config.toml
n_head = 3
head_dim = 128
norm_place = "pre"
positions = "rope"
rope_base = 81100.0
init_std_down = 0.0
optimizer = "muon_variant"
batch_tokens = [16384, 32768, 49152]
doc_mask = true
train_tokens = 286200000
Each number is 128 + 24 x the weight over its row's rms, rounded and kept within 0 to 255. Layers, rows and columns count from 0. Numbers have three digits each. The size before them is the row's rms in percent of the matrix's.

# v: layer 7 attention value, 384x384, rms 0.0874, rows 62-127, columns 288-383
# o: layer 7 attention output (transposed), 384x384, rms 0.0812, rows 62-127, columns 288-383
# q: layer 7 attention query, 384x384, rms 0.0777, rows 128-130, columns 288-383
# k: layer 7 attention key, 384x384, rms 0.078, rows 128-130, columns 288-383
v62 091:116087144118148110137138129142132125084118123123169091083110128137126140155090096115156131156130138135171160120090157148110140089097091133106126118127163143172134095065098144128154096148117122131129124157107111125170121138128171130116147124141108108166148105129131099130137137106135144127
o62 097:146157138143104094127185128141111138108089104126101127151138081113123108148154153106140174102132093116136130113140133094120146112132101120142182153197119078112121153140136163143134121156121105140083141100119087053123149116120137175102114111158125181140112102147185148119150132106140145092
v63 100:136129125165144175127144153120089132096166133173115134117097109164140135122133126204087110143130128154162093127143108120155131135115123097128140156114123134162172108136142113101137126127135118165125173132111130131177130140113095120150111126153141129122107139121113138116109112070107133112
o63 093:172123129109143134095119148100174120151127168085108172148133130112112154148130145139131148149149093164130141160125167111138106104070077137103100130143171149148127143092113116127123124156146088136106160139191134120134122124125146111155155075118095173147159117131130133129147126094126132123
v64 097:109107151092104093130099117156113187184142151126128126122168121122180112147115161133103136128150113119058128118116120100156059126135131149071111144148118146114112159092127109161133150150093128079098138138116120103101107111126097129143149117093121125119114112105114108137111125122098140107
o64 100:140113170124137102118137146096089153111116147126129110096145113116135128154118112121124096141104107144113131155135118131131179094085112162148112141136113110132160112211081138149072134127114120171105136133171136119108147161145118114158088119108121181130161136135114115146114134131143159147
v65 095:180106129128130092131157164129116087111150169138149151083160136124166118127117099143119086155124129120123140179144138181138125125156071168138157134112166139070143128104134159135112148116104111144129146119142176135114136157105114129139088125183121137155114117123136110155119100109121152158
o65 090:115080108157141162157110126109098139167125115117170123133148120159077114136123101157121105204143099133117129141146126089107123180139141092150147105095108096131132102169190126143146117102127110107116146148127146137142099109154125132096124096091129099117128125139124094157111178133125146112
v66 098:118138163090109112144113113102137070118092141082130114155112120131128112130139104142119111141157159172132144121133100040088105118137173116144119119122101107092134138128108126121142117114119141175118098119135136111107146137123109139126139141148136159146125165157121152110156194135148071130
o66 103:140130116143142157121130103095163134148110113130135155133150099115101122164153125101143177115164141158119099128100137148138145098116123102128139128118127166141121140111087113143143112146138103133141108103097136180117103156154140160130121130137126151177165149165111129164152125111136069100
v67 098:148128045132156151170152097180186147154150104127097107131115107157118155121154108077124133134093172121111136132142130120144172159144111119128096129166112123109120132106130113133154163135135118121094155098125124169141138122136123124116148124166182115110168150116180134119172149104152130113
o67 099:096136147158126126145100107140084102141130135138110152112122133081112185137145140116169085172114123139140096141138113152128115101148077119116147122096136117082135174129082117109113135177063126130146142131166147099137132124110110112193148099146150170148110124142116136109092108116117130173
v68 103:148148139151143107114100132095122159146127130114145157137152134110151133149070145054124133135132061143109144149138142150128108094173129145149136130126153108140077149126106138125130132132122109136130154139135129151118159089141159141133132123183131091095090185157127190150114115164135148132
o68 101:108111084092134157082125142158095152079133126132068128098154151150125115119102127093090133138132114033112140131114098136145146138188120146142124128145120126146125101142128169083081128134105150155157131115151122164115091138106148091133139155106115114146125094138160112111158148084115143115
v69 099:135120145178123136103098110126109139123118136175111153139163162115046142116173152105134121147129166108112148149118157084147106068103142118103149131110123110094156141120142149116077128123138127132141183096136160113127133084117139166146102144145128094103132162131141146091103121148118118122
o69 102:160128153144175150130111132110085088129113116154133106101099119142166124129167116103083118115116145150114126103151157108111135157135115151165093079088136102141145083144112122141131099093108161114136119096147093163076137131112105150140122094121123108096097134159133107111116153139081101144
v70 099:095137152119108157148113127112153139168096129136128116116143103098127117136100176119091134081140133126125175144122159087097081138095149125138092155140119134121116163142176120141151133110121117136119153075147146082110108117174112139113118119135182170163120136164109120122154127127160145157
o70 101:069113132128072125148129122133115120110121117104158102158124146132117139143161109122165111148113176119119104101151101176123117106126145095110147133168136164114123128163124139139138113159109146071161133155102072129094104169113174140117095102094156122103116145122133164159149093150160125139
v71 098:108135145107131122159118095147146165122136114120152127134126092133199094116136123091154152108129140102141087146094149106154161131151121144145129132139126132149122149123163091132138084118092156123115178158125112153112108139144127184168117125109179103127106103115132152157108131152162128122
o71 103:128134098178189128125099177122152139123123115138116152089118101145153172099104125126116123121110102149132140188118114134136123134108116124157136127115156117120118144133173128125135109130114127138157163146150163120119188192115148117108197155156116129111123112131128138110182185138141107119
v72 104:111095118137099109123097080131068098126159120131137083091147136164122147108129085153130173168163153137145131118094086167118138158130140127139122156132131088189171126141129117132104159148138138147145149071106133137133106103124135104171148106117125112078102120158171119115060086133172120148
o72 102:108137171125150133130165101177167101136105147111082116161169114133113129137150129131125143122089079110096104099151089118120125115177133153137142137126151139106107078122076123153123102133119143125154105107110123154145117178106119139153116096174176132183141127127132103091166095138143135104
v73 096:174135099153068139133121124162142140129125099147133090126146105114172161126101124062126165129125117113145105087127117181121113099128072099115117116149123137126155135160132131146119124166115153091125112073157142166129145145115124160163094147131134147099135090128114114108151121114161089128
o73 098:121064104090127111076141126098120115135158155133138113176111150121105153094150096185127115127123111163111124187109135128106146089139140120143154140105119089161168134135124138096130137126156122123127123122140154147109101156108145136129146100123136129149145172125163160139156135149119126111
v74 096:121144133119120112132152113177130168111111151146106160098134126137153095131145123127128095152159173151129118119125196173066162162147121140111122150120115151117155138109102199124162125109158138162157141133133108149131143046152104122082142142120179123124105109137162081100103134146117090128
o74 102:111116117087149135135135105080123134099075105136147132189133125113032145145089146164126113151128125141116185148129100102109121146130143094106154124122142112111110155127127114166168137085120151169142145085156144115116103117147140154166164090140144083136058094130110167111122103150122142121
v75 095:120130128133109125092135124146127129128091127091076152124084127138150112081181129134144155157116159099128137089125140194110117119147129138157102109133105132125084102118113116083145154130094149187160117168159124156137170083110146102170118165133135125094105081104149135127104136156123169160
o75 100:134079129153115143146151100143122148130107138112136155121161149144163107143163123097113121159131129126168112138104089131124124109154116103070140152107131145114133128133133135121114180136165121143117131119162161162155128126139113155107199136100101156164089098140140128136184143143104160121
v76 098:065104139100178133111135080106108151115110159113129107125117117160065122091108131150124117105145096157186159143150107171121094132162142136111131138119137120157126122080119122123139150127130157132104137157103124119144127113139119144136129129174110132171130148156160120133104154116182122124
o76 097:129129133113105137178147123093161160101114112165099159122109165102145151137117136134123103139081155153131164119134126154156142135109149117168147119171151148133148173157146150158126088126135155105159054108165095103125118090109149129139129147100098119108170072099168144135123119114136160105
v77 100:121104088145100080109146170151140091107111095104104121081165143149086117131138141129160152140183100121122098110127175117149133111104124133116176108112154135147117090143115065165166146170095118181139145151050098125109144096129111094105147134119162084116096094114115150120142073172141169112
o77 098:138141119129120151146113102128183131149130142100167137141157141069100130061091145148087144175138126092132131118111129138129159085163120134106102093138155131101134154104145097135145111086161120147113114136104132150105151153132121128166150070104147126116109135101143136145109164125097135119
v78 088:126093146127135136110130090117112142145157150108141104096136128146128143089099127097077098124130166133139128129127160130138163107085139128113148130148124131132131113131112142137134120124124132088114105113066095139151115076136105142128135203090133151117163101108115143111103158137164102141
o78 097:136169147090138120150151125152099136119089090132111120140112117068086136112112070121125105108105202144132110100100145099076133142106139138058125134131081169144158128093107119129201167153156102093113123135136121140135146095121112124136135138127126126130129086134121127101139114107127096152
v79 094:085134154170163130123103162110134090101102089181136110126096103126134154124094145095165134080167100161112095104157138136148113103151124154139117125078155104136090131161130141078139084140143135146109144093150116121097116142086142108120114138133154099086095123128107100138113124100128122142
o79 097:143109101129139114118176146097160110127140104095132116088140143123116130152182099098102136131157138099161125125152103133127111092137099135177169136097161134157118131112156116092116138165121127122131119106162160118127091151131154129098080106140104153112148108091137160113168111103126110083
v80 096:119164141159119104153151118146153125148140125147136133184144107150131159146135094138130184138137115097115107132101096083123131132122200138137169135115086118153114127135147131109127096167130131075156160148125162151122130137173137181128128084150135115089141160161162114105131099116166120104
o80 097:130178117146125134087129115109153156142118162147131121152122104160154131107129168169076144118090126130112126115172133107115124132133113166148116139142124136148091127136126120149101102107153136123164131118128116130050105163120113099144115132151074150198113122121166129112191136141087092134
v81 095:129095144113114102125115108146152136122122142067086162109119140146165123117131136131121084132128148139136130186108138130128139081133115069123120139140166092085136134151178160127107133124099150178122095158149092127135103103144141120137127130130145133141111117134148121137153168122128125122
o81 094:117126112110108107143128124182078167079113140111140109111141133108130096132174110138115147089151103116151139110144124102178096161149138127133105128083099097147080108169168088119156098122134134143089110110095152126174112093090108111095103095114140053112096147121070162122123161124075078109
v82 097:124155150099146082138126096082171124153119141126132198131105154165153135114143131156100121127128130119151153131155140086112144095161120157130125179146097061140150151132110115134130124118114143078149140147116122147109110155147139141144132092121109137121133116167135100100090109133057132133
o82 102:146114145101140141085134105116112131173131129139158149115128076163162109109111112144137137144138149161132136118096123152145139133120134088072157129130117126159139127098120140125141155130126137112152106096136090124134121165109131119124125122147080102078138160169154109069124130154130101096
v83 099:135130115167125120117135121123108115110167141140125119108079132152126106131118138129150089093128135135208135127124124153106171155162136113140121120081115135115162101103144097108128131135104104118142094116184127105170153143090141115125099129118118158108134125121140166122161201092148112127
o83 101:109107152104135154063112128082166110144138111105134150098152135124105153105129114134136137178094127070133115127195089088097065082131139127138114129125139140115160129138150129113122105147116100089126133055136113127182097151133100112109136126139126150134160127128150128137097149146109095115
v84 091:140116127134125123112131186130136148116132141095130164124110134132113170133161182177166147127084093147120128147150168185108100092121153107100112133115142098127133119097135113159142138124125121107135168153125116127103132068177141115118116117094142108128092112129127167192134134140138108117
o84 099:115158134138116122153121126103130122168127130155121175102133172159127122123127150100107069113130147147143145117106148122098139117105123121148101122147107145144168138216161119120110095123078143112114120130142097116143102158153125137124129146159103104101088140139082151124138177143128171149
v85 093:139131188123081137131133162107145132125117124192121108153116120167183122163133098159125132141150127114148155153170101093118132138158128124123129157115129150116117106111090146161124106160114143158138155137086114129123136128142116144087153117129091094204128137120149126175124086129128126125
o85 111:113101104118091123133101141083106146091096136170119156128151076146148132140130134134107131117143139101120082107113107113146085120095121145095104123168114165163111128126099125119109133109149163135118106094132151153124156146121119106126162126154134095171102123123106090141137134140143127137
v86 090:172138127121076092113138178135113180115147135161096109102113139128141149119129101133102143139129108142107128147166115149091160142105153151091155113155102134136171106137101120111142113134140137153131182144106131111138175166158115128124141142122130107122148131164098104146168121127095136121
o86 101:143121101143105133123110146107137125141131123109128117148168144109112146111107122166123112133136157147130111154142158101127111105137140130100135127134181125109110115092128107115147145160140111122168092172157145119186209119136149121104105090080102087131087142127172139154167157186167147115
v87 095:126104156123115135132130126093099049112170134057136147070152130144113132107162133103165140166073153144134138154118119137142177146123126110143110153172130085113078139184137091096122128113142133129124100106118062127139090112125136128141134131153116155088137160136163127100107104159100147145
o87 104:162144173084141187163108095137118099166152107160102109111135135145148119124105164147124112161171109121127118105161131169130146159187133150118116143128122133154109128145115100103119190123170126125148112116150125162152148128156134130130092119115065128153142125133163125107140141122127137126
v88 100:107127066123156109110088200125114163105151127130119146116100141118087164139134142120147128088129137129155143167144142148125068134163111118137141135116121124125099099098156136119125120115107090147164088174113112134103113082147112110116173153158123116124114133149125125101165142117123126124
o88 099:096142110131139131096106172149125157124106162170084122143131126157092136075113087152131127152166119154123121120110114158136141103117149101122094160101138132134157191147122135121157089139156124115135132100179134117111113159127120151099104119144142103133104151140078096112146120091107110148
v89 094:113123080158160143109127076151126066107124133138140121168135127104148132149101149147140118170108148101162145140109084192115122132121096167135136120147121125160140155119106145076107148133110124166089142166145165116137179133110161147118104102141110118122095140133136119156098162130120085138
o89 095:122177131109116132128123080152140118159141140167104155087137131140104132109119135137156120114130148131137146117149143114147147080237159120128139098120096108141129107082150136163023183170146125114132120137110168088139164126135159084107129114101117144151100099120098129137169146115156115077
v90 093:128155131156141123163127141139069119066103123157106090158115109137164117114084153122131165139153132133133098113149147147169050124164117154149139132116124138125189135151103107129117159120125121119141160107087099178132158082127145140135117125171163109123124113121105160117092112077174105123
o90 098:103122118095151102148135102136133134142132165070161144139102153103158139178133145114154139128114130100119122152116159140125142109125162153114131109113108148139133127126170137175163153110136101140112162124153152172062104133133091109095136106161142148131129131131133072128141109118161137141
v91 096:122134146145073139160139151098060069142163092112136082106132133129104110149161117181128130108132090144126195111141073125155144106118116111147095155146085109149101115137066087157090117116136114092106149145117151118137152137128155114112133075112111154144152079157115133129096118131122129135
o91 102:071109117083135073144148088167154118149112138155137116128123144171106101126164108128123158109115134150096125083178172093154143142116171143104147105152139139147118062136137179153147114192129127138161120113121083128150125111149131125142117167153089156109161128165130177144118144122133110105
v92 099:094127152108164140112166162118127124111123127107146074149150162094143130112080171171099163130144112098104105153157147108123038122112166131116127123121096129109113164121124127125134144167175115133113096132091117128091142150118130178076112173145126121117134139121147175146125075157097150111
o92 095:134147178134126140138147147127117159145127142165134120107168072099164146129136108156117128118136113097135144103140144097129176118114150152131124115157113147077127057149078128132146118119152095154113158109131116097084151141130092100147097147104106118167085128147111093153151145125131141180
v93 103:134155081079134136147130147116103121171109124094128167129129125131105117126128093112132151097106148103083136114119109105133139092124125077102111100130096160191142124106138060164107145155126117083133132160135157145109124147127114142116119098153162137164124143096138110140149138085118114126
o93 104:088117134208105142162088112118133154153111113099136108147136110116132178163128153107118122120121151080139143141151120119122116104122125100167140134141124122132152145127125100129154073152136134145107127152125126111112089148124079130116138114119123093125094158108099147159105117129162107102
v94 100:137121101122120116123128102094118115117148101153142160111190147134199137148100140101107104140162149141170142102141138163154151098094152150089142119143150094139166100129126126130150098158121122107098061151117144146128097150156114129115159131131153168122145126142129137160121116116128131113
o94 099:133140113083151093133132152140139128152115154112133116147099136134120161138136106125175106119126120178068104154152142136126171092106098158145125157103145119157146147128115140088140091121127122128152142159175108134147148113129104117173123075130146144092182135126093109146145134156108132103
v95 093:128150110151142107117149162124152159138133152114129058140125115162145125099127113159161114099144096126136129123034126159120136107148145135119097128105130143137141108126119101155126068120127140128141150126090126096103156141130126135059113132105123117154128124127123149093111128135081097113
o95 098:168095129106064115093141105120138068153151135130105133112138121165120126101118120150145118087140152176158096106149121133113088142149154116137137081149138135111129123098140140147145118152165126124125104116067140137142152151160110107139103095084146107111162139116107143159164116101152109127
v96 087:105096122149148128130139124145132113118180119122121110129088131128110138112131117105130153119154092112195118134085117139144136098158134139121107107119101146090113126120099116121144140126124133098129098131146118135110080122110128147140109163157148124126123106117113095135102096147183143119
o96 102:091164128135072099116114119086115158101098140153161174148116119143115143143155102118169099137104146110148132090143159157128100133103130119108070137118142172129108153110134153134129133110135102096082156111139125149158140078109120102151158149116164148136072124136118137151112133129093126099
v97 083:143144133146124115121113133112104126134124097123104113105151155160145121105172130178161107131113157093116096101115148113117106106127098134116131116097108153106106128098140089162118168103146131130096121175176174104119105125137116105143134099122119136128071136136135097113109098152086108135
o97 091:171134182166072128144124082144152119161131150098140113147140115099137057121121097125118132115149155148120102153143142129123134132151156121134101120131132104147127097121138140122127128161140144138089080114116150139106150163101161081096122139098158146153124136088107143146164166141128096132
v98 100:102138117110122114111095096110164143124123143130119121135177154113141156149146082132115162171133133136117133131155135123118153140158127139129139169121095137131082123116099128112093147159119152124155195125097124179152146131124146122157142123132108114138096100146099133133113176126187132111
o98 098:140127115148085100106115090117087142074045122127123160160128168098176100093134111099115150072107104152134160094124102113122137173125186188163127119134110152100127148159142109109109092137141152104097114112160165112133075118148139122079180092084143127142135087144108159116161136130116072132
v99 091:109127123145118135116118164158090083106151144155148172103097161130135151112198120108148090109092114144157089110156080173105106111114117131142114115126130135121080143167126098116157098155199113153123140139144148058126129156136133132146106100147138154136100181148126146108130119115138124126
o99 098:107109126118107144123152121139143116081126132141109100103154153132106173070108115138086117128164120135107130152116181114092154135113169129122078110143135124133156142116109097119151145145147166103113111082123135121111123130103148144054119093091102148148140123137099107155067093149144131110
v100 094:124101119107095119168106131134084149160118116145134143128179142130054123084133091146128119140126131122143183149108137203120185119135136141120139131135127113127122132110119134132112123137125154165140128151140131144116165053160100136145118139100165146152110159155126121101106079108118148170
o100 089:129085136101130117130119142120108163121140165095091129105133139154096099148125137124134135164140113123108139118169166162179129105157110136145101116138165088131085182148141146123123115184158125143152136120159057116126096130156156162130131139175129139124122114161086110108150127148121125133
v101 094:086100130160120131143169159177150107128092136147106126143123108127106150134111146142149137116114167138136133102134154124152157151167097175150148125160128138082118163145155141067114093083104124100140130104140080162119174134135124129117120136144153157066115122110117134101163153099147142110
o101 105:128126104040166113120131153118109144109123115127088135115143162110143120128084124123100116132130132149134126136097111137146157146096174141092185171143147128100144161110129093158157173079165115123177129144122118136140097130144117154152120140129160125117145078145110125160119170145101145127
v102 092:146147131127117149113129141112188076100123126153147117109114098137115095154087137125148121092115143110149103112109126120144099131158148109132118107138122148116114173094112118167139124101115108145132162144176132095105132118173122133092142146101100124186139105122147134116110198141091137147
o102 101:129133119117149130141130126150107138129168119146068140090125139167153116088125114123122131140158098146101124133099124140158141121111144126134130165129096131105173066175123139156125129098070124118171130123124125142152121103097116088192116134113155185140145115168130112158132112140076123111
v103 091:115144132147178157137094100132136126138113129074130093160141149108154108140099151166139079098117120142116120098144144139150135133143135090139108127123108082153126111103101146119121144147155109110085167147134137094149159152178103193124141118106139132125105130138132130126166134127139132147
o103 096:111091130102133145150109126065134128150122090152155110143141139124114126131132140137115134133155178053132107139130156107138119130136105151162116130145149144120116126118133155104115117155088115120155116151145123168141127150142121120090151122134134115138101136162163158112109086146132148113
v104 090:135135151153132146118162180150129174093119158142090125103178124175116133140076107080101116140141113126122150126127131086077148102121107126113135133140130151105139123180129084170085110148137152164112106161151137145125076125127090073153130125168181140131145122139115123115148128129132127166
o104 099:158117094144116099114099114118142139152118117105117128123135126114122147137116114124118082158101134152121139124123139112116158115118108120108134104107081141142165158132134079161132128142139055136119195151115127149124142147110108084090154096138148144119103123140056131116114121168161121146
v105 091:137101110173154115158103124065133100165135106163101146161158138126136109142129130122165122163104144099135158098100132139122058140125123140166118131160104128117189119103183133141114127142188120112092087143146126110171135089104116131093140138123120148128165131118100139099142151121120129145
o105 103:114142122122140090183168163116138086128128129141141113103123126148135069145140149119121137129076151096172132170156114109155158121156144162054135125111128189176117127113095160100126126112076133151117115147105143106128108135080135150129093155124160106124139141111127112145140166174144125099
v106 099:113111172136142154132086161133140198112146136111114163143092117115124108106165143082131114076124122115120141125113082159152159133084129154095136157142170137140134136125088118124105139122149137138104106122118125092089163138136109120122137111141154133086133131132127094124129094091120126110
o106 087:149160159173132141133109157137123138154132135141108100121099167128127142141127142141101101173129133091106161112090125157114120126103130150148096127110107082167174147097149110124096157094143108137135116146161088142126151137109154110153121148119138134136112114154141110134119151106103146133
v107 091:125119122090133112144120151112169135109149098146126143143120125135149150101161099137153108131120147144094141089170121153141187164157143110141155098105136148131143114135114132119138136128121129149106129101099097138092132127062074129121134152177127119163095104162126111135089111138114134127
o107 096:179111165105137137067102122163136168118141154090110122105108097127123104098158134164124073137179146156114151129146109145133133153113132141131095162170126117125106165126103104085155117153119156154065115119133119132196130099170109112135133128132071112121152140153111103154086125131105146154
v108 093:099125111105170116140095108167179154109122150140163128082106128147141105147185094072133133137158134137097141137131143125129106133123126156079094104110096116140160146125120064138114141135127119212108152113136126143147096072138139134108128142151141124093122122141130086140149082137127104117
o108 100:105107164128095137094125099119122114105140176146101171130149124125141138185150100111149121186142131128046084095115101118127161167146125111142128146105124121110150122127110122116113074139128136133079115137076126153140118153103128143118134121127120105071149138063094104126081137105135105130
v109 101:134112168129132111130144149113151121150157110157115167113158121135172105163160127089138102155150145116135158092134120172162151166116152158126158158136140158166113094118082119128140107161099130127080191099062155099110140139185126127140155097112107102134146116140149128142148120123075151113
o109 107:121132132158103120122192128086139134126095124134129148138143134124057151097169119108138081164106102153108114150139101163114156132106106097130107160157116144103127145138113145128114122132160097129136108141158124172119143146102116130104102151114151143145075136099084145109126143168109130147
v110 105:137118105153112159117093152071111186068126118118115160099119137121146146103147149148115096164107142136177121155096107176129153138132140123117150138135107151135144149084116139137122098126129117114155103171102129078124119122126117121084118141120147155109111150101102139168139195102115124121
o110 104:115178129083145074104136137163117171111141128137120113134098108102098126134133088149068143111135079134111142139147132133105133104126123107111106077108165117120106135128114118152092155145118072145122156146126156167137097151139115130135167169133162107128087133132176130101119159133116129100
v111 103:139149140147149098110117151070134146105138166118133150140182116143109159137182130091110124076122167120122125149107129148060165137123099154122141123125151126158158116118093132099092138143121097130143137134129138120164141100125135150144111137120125145156149118140169096104169151099101104099
o111 108:092161138157089131131085116147110118093181112140143144161131122086169100141142127104112079160140143152138122149111136118090125113113126096159116134072098138132167112131190139170142112129113156105122109143122101136103091139137123150059121140115104104096133105124142164096178122124192140134
v112 104:171140081125135129146122139157130047139148132136114099158143096140161118137119095063115102106126192105086146104130110135156102096124120119096139148134116139121121107157137165179120124158099132161117176157186122128119130136102115148158149129138146151125129108128153140100115099145153083122
o112 104:092126163130145124109143110125109113132054117125108081128109099147156118156227181142130075133122111162134133147138109114084124123109146091162126097115098098140156203105126109118157168117051131122087106138108136121133114150150111133108158131108120130102127098144102139123097151172103105162
v113 105:165095165119074181137111135127127105120179123095120129125165099134095149131143110103147104131142091175168153137138146156074034126146140154120134109090092080102057138120137130115097121122129113083151111083131122087119104133146107169132123108109141152125121100088107113120115110121150095116
o113 106:118124136155130091117151115073095133112113161129170117124169118154064133166168118100092134094113130121082152073165130128121141100115162102154117112157144188158100121145146172164150128104132113127123120155112095141112148132116115134102105119154165137144103170144161104126119180143167126159
v114 104:048105145147121123105128139154075111109141119083115106139169153133173120144094126163091120124096125153120107106142152113162116154115093152121098132106121137152119111144123124118136157151133096138096062117112156098139147122138138112155124094176127110131142114088077101107130117144104133117
o114 102:095102161152126148122128117144100145161158140156159101114092177132170109127131114122118108104159106123163100173136113120081101100149108139117075123162121135148132119129158159101101108157135109123098126117144115137140151123128159100130137109111119129128101167114141144084127163164124137163
v115 089:144122162115137149151095120137136116092155128109142140138134155118120141148131113142121132106168127146105100154103139155124071134116090108167134116101120143078133132128122117133115109150211119140128103101121138147145119154121131119139155166092136061110135128114157126195121095103098131149
o115 101:124125143142124104103116148145115108114125137111095111084094142140134078095116130108102159153096125118132135141069119122119161089168143123143158112125135105130161230147131135147166149133109114159074128174118148151096123135098110104079148153078142142160162129131117087134147071135150121157
v116 092:141132147149183115161152141082156133092120097112112122153143124103159105136123136175129190131101130104082134114144130110161108159136133126140101139155117166159151124138135140098111110168158111114100138110154156154129117178191142154133119159162085140139148156128132137115123116138134098136
o116 104:093103151155130145146123060136140129131113131139194123145149091123134143095125137111093135128092147095150110146116132146137178127139151117130154107117150163107116097138122131118116124138119119096122077151150117159109125153120095124104164136123117113163142132165119123159077118115134148126
v117 096:124111159133074126113127177149136115071145101107147185169113164128173116131128116087163175128144096124100157117138099155102121149111137124141156121152075134117110127133087103133100124125128107114139128119116120172124093175140163209137135111119127111098133131134130124110116135135147151118
o117 106:132164150163119138101156109128151107156124117115142134069140087176136087147089120125147129122151127118079086158102118170125142086137158168131160134097113175132110133104118135140173101156144154142121139081146128113113120094146153124104109131165138141119121125104083124108126147132134127120
v118 095:109155117120126138129159116100100112142125182183150139155135121121157124139113167043111125125110116163031102146109142132125133124115167114128111104101159130146102122124159096136111138123071135127106094109110179069126114148109126109154139086148095152107137135104128137127103107124140135138
o118 097:145137096125112120126090133137110146103105163169109148106097101147118128160121077141120110123142170125082124137116094143114153119132130130145147135100133131120125164155099166141161173112166121099107142119141093156097076110158134111144115141139114121116134142148147135109178130116149128089
v119 091:105142145142164129119140126132194059112131126144116113137157093121114102123131129127133145109081150103115169136118126153084113150137112140126144137109100163115096124129104150147162110133133178122129184115130146107159095108178120114120146107136089091142100149124158160172114156164155143134
o119 106:105140103096136127138124110129096136068068109133150106119107095138147171136098124131158144118125129086166168140156084087142112133110108122101112130092113108138107131163117108138139104128134108076127131129128081125136159138120117138126157125129130170128136113122149127092134115128145124130
v120 092:174133132131135116095130148111136146132104127122094139099116147105149138129114149086126107114098119097137169110140120142136114139136107126091128148113123132103171126139168122144155098108191080107096112150123167129135144131134118110152117146115111107109113164131128127125139131117143121125
o120 106:157103148110173131203144080118153118163088138133163138105158110123149112114107155120147166160153089139116134114144113134109123148095148130108092116122106076122174105094107103107138146127142166118150115141124121156122106177122088142104134108096141109123128162161090103144160100158092106121
v121 092:137095145152125130127153154155132101109129134151129136175163141123128124134078147135097131100148121108150178110126132113121153142141162120097111131137141124100133123125088113131137139107113126116098120098138107143146111158135112108084139135108128119137167119108194110149136144151116153116
o121 103:163128075144153121104125102152126165159104140124136103149144089132089087137084138111148109148112139083092098135117149162153084137142132131131154115160118133140100133115102146125096124155170157131130153122091158131112184148122113133115125141128150097163104108125132086123127117093119151110
v122 093:136119087110132144122151200142163128162127129118083137104101120131132141146085094165150134108158149139185106139139137101120166137116151131112149117115138128107150102126105136082117155144148128174135099170151107140104158080108129127133142128136158169119121141098128139117151082147062088107
o122 099:162157109128150136128133082145110155172151136167091098156165137113125166111153086157136112136130092140140148163123114108139136104124096137164159125098094083139120127111097106098136132143130113124107120130114129127182162128140143122146133108136150123147167152108119090120117148114097128136
v123 096:113131088156167121155140099100069111127095102085162181135141112132183169129088106140057114117142135127128092119122148115129094103134141147113135099110136125105134131140120083164140171132138116116132140137108124123096128102100132099159129114125125142154144173132157160166128157134116143139
o123 102:076110120063141125159158136184107139120161118144135126072135189148113083127102137112160175154117148136127123135140161119148122130191156138133129113201096142139122092115144188141097196115133161142148144118090119128160114104147157105135132130087100128143142107167124125169123118117131106128
v124 101:106117119132114112134158148193166115117145115167157134121152089127162119122123153114139153129089177146087164090131162183121108155148122109130126143134121124107167137125127141124119123120112142140128147099134125172160169144175126089154116113171146128129134098099105130115131124120137116115
o124 106:113164148135122139140129132111120145148069139119162145070119142139161128117104127111121126129114109152120113116086140129171132101153119130136120108159126145164110079149131155138115134122149137118148146128093126103130122109099112112171130125154134159128181146120138094149114184192125130164
v125 094:171157129154107165139096130137114131129095141109116149131078125175113136118081134100115156138123117084111137137142105099111184132132136103104164116163147095119098149105093095144112131135106155081118113133103155104125122107168120138121148158146180134087122086117153131122132091086133103128
o125 098:151097161104164159080157113138152166189115131105081113087140094102162152108150150131150148146136115189110113114159118134137104150128144135110092143135127132122117170133126101101123115148110158093180139103124130106133135148149086165118099148116122143176144105157120142186126144143119120122
v126 092:130120171169104106111143117125100168162177121239117115136166105124155155113118083124142159144142126119131135123068122162126122125122135159127158091134073151121104108140054129123152113125139115162121133120124170170130164091160122105120165156084126105139142116111139120130134150150130154119
o126 097:082151120153112142087097137112156139107122108151171124147108141128150117129139168130117088123135139191145146118148119135097135133078074156135160163151139146159100103139107176130154127144157111087140096110153112133132097144147099148129126083142129121136121162121144107087127105127125138156
v127 094:142114111130112154102111192151130116081116131094101063127131167126137130151125101171157121126133150155171127147159136148125163103102110138089159152161155105073125157124152092154150124104131102108161138145093145113090122171127109114140098133091131155116076115116163115145138101110121136141
o127 101:120113112134102111120129066120091174156172121148126164134113115149082103124128115127121153163143163128120162116135174058120134140145116096120117132120088141160107142137103128094122078147154137136119151142132118148162130128145137140147097110114105115121119106132150167114130154121129121091
q128 097:117136116133124114102103163154171052151116141094144097095114129143096142124154116148109072106125101096144144129114102162079156103142098140153166092137169142107135113136159094125150134122148125123113103122162126108165128150140114101130098111142099102152118160120101137098134142110156124118
k128 093:173103108132150139148088139132138127149111130139127126185147136138103136123127100124114068179118153093121143172142161172080145130138128121172069155089112139128152118115159141143143132150125115196144158139089102139117129133100145161123138163131140138103129104149162098100111130151120094124
q129 097:088126136122149123085126109149129125134130128137083110079121121129100142125124096133114079174158130096152120126148112133110130175119124112138137134164141134142122103098145106097153122107156167105102114133143129092129081145134153123123146175122145113180112114116115113156137155181112133122
k129 098:141134097143114171132108143120113091094101124163135120127189116139075141152120160068117091139177132078153111110109119178124119133131148125126142133124064111136093105157152164122091104138120127074130124115092170152144112124137144110168124111071083095049116127139147135132136124139132145129
q130 090:140127123108140118145144103068129118134133138153121162127091142134096108089100126105153146095160116128116093125133164100165135086123143092084112130138115111154130122146101140145136109133144133122093136138076155143125171072097093163151087148112143146145115118135135128126076082123127142125
k130 115:087089106130164101140169074129152124119151140122136155135116101188146135148103125169132133100120117145140098088108140165192110141122089132123131162125145134165116109155135174096149121104113130142187137120120122105133109103103112132158130081134124115121131155088121137111115142122100147096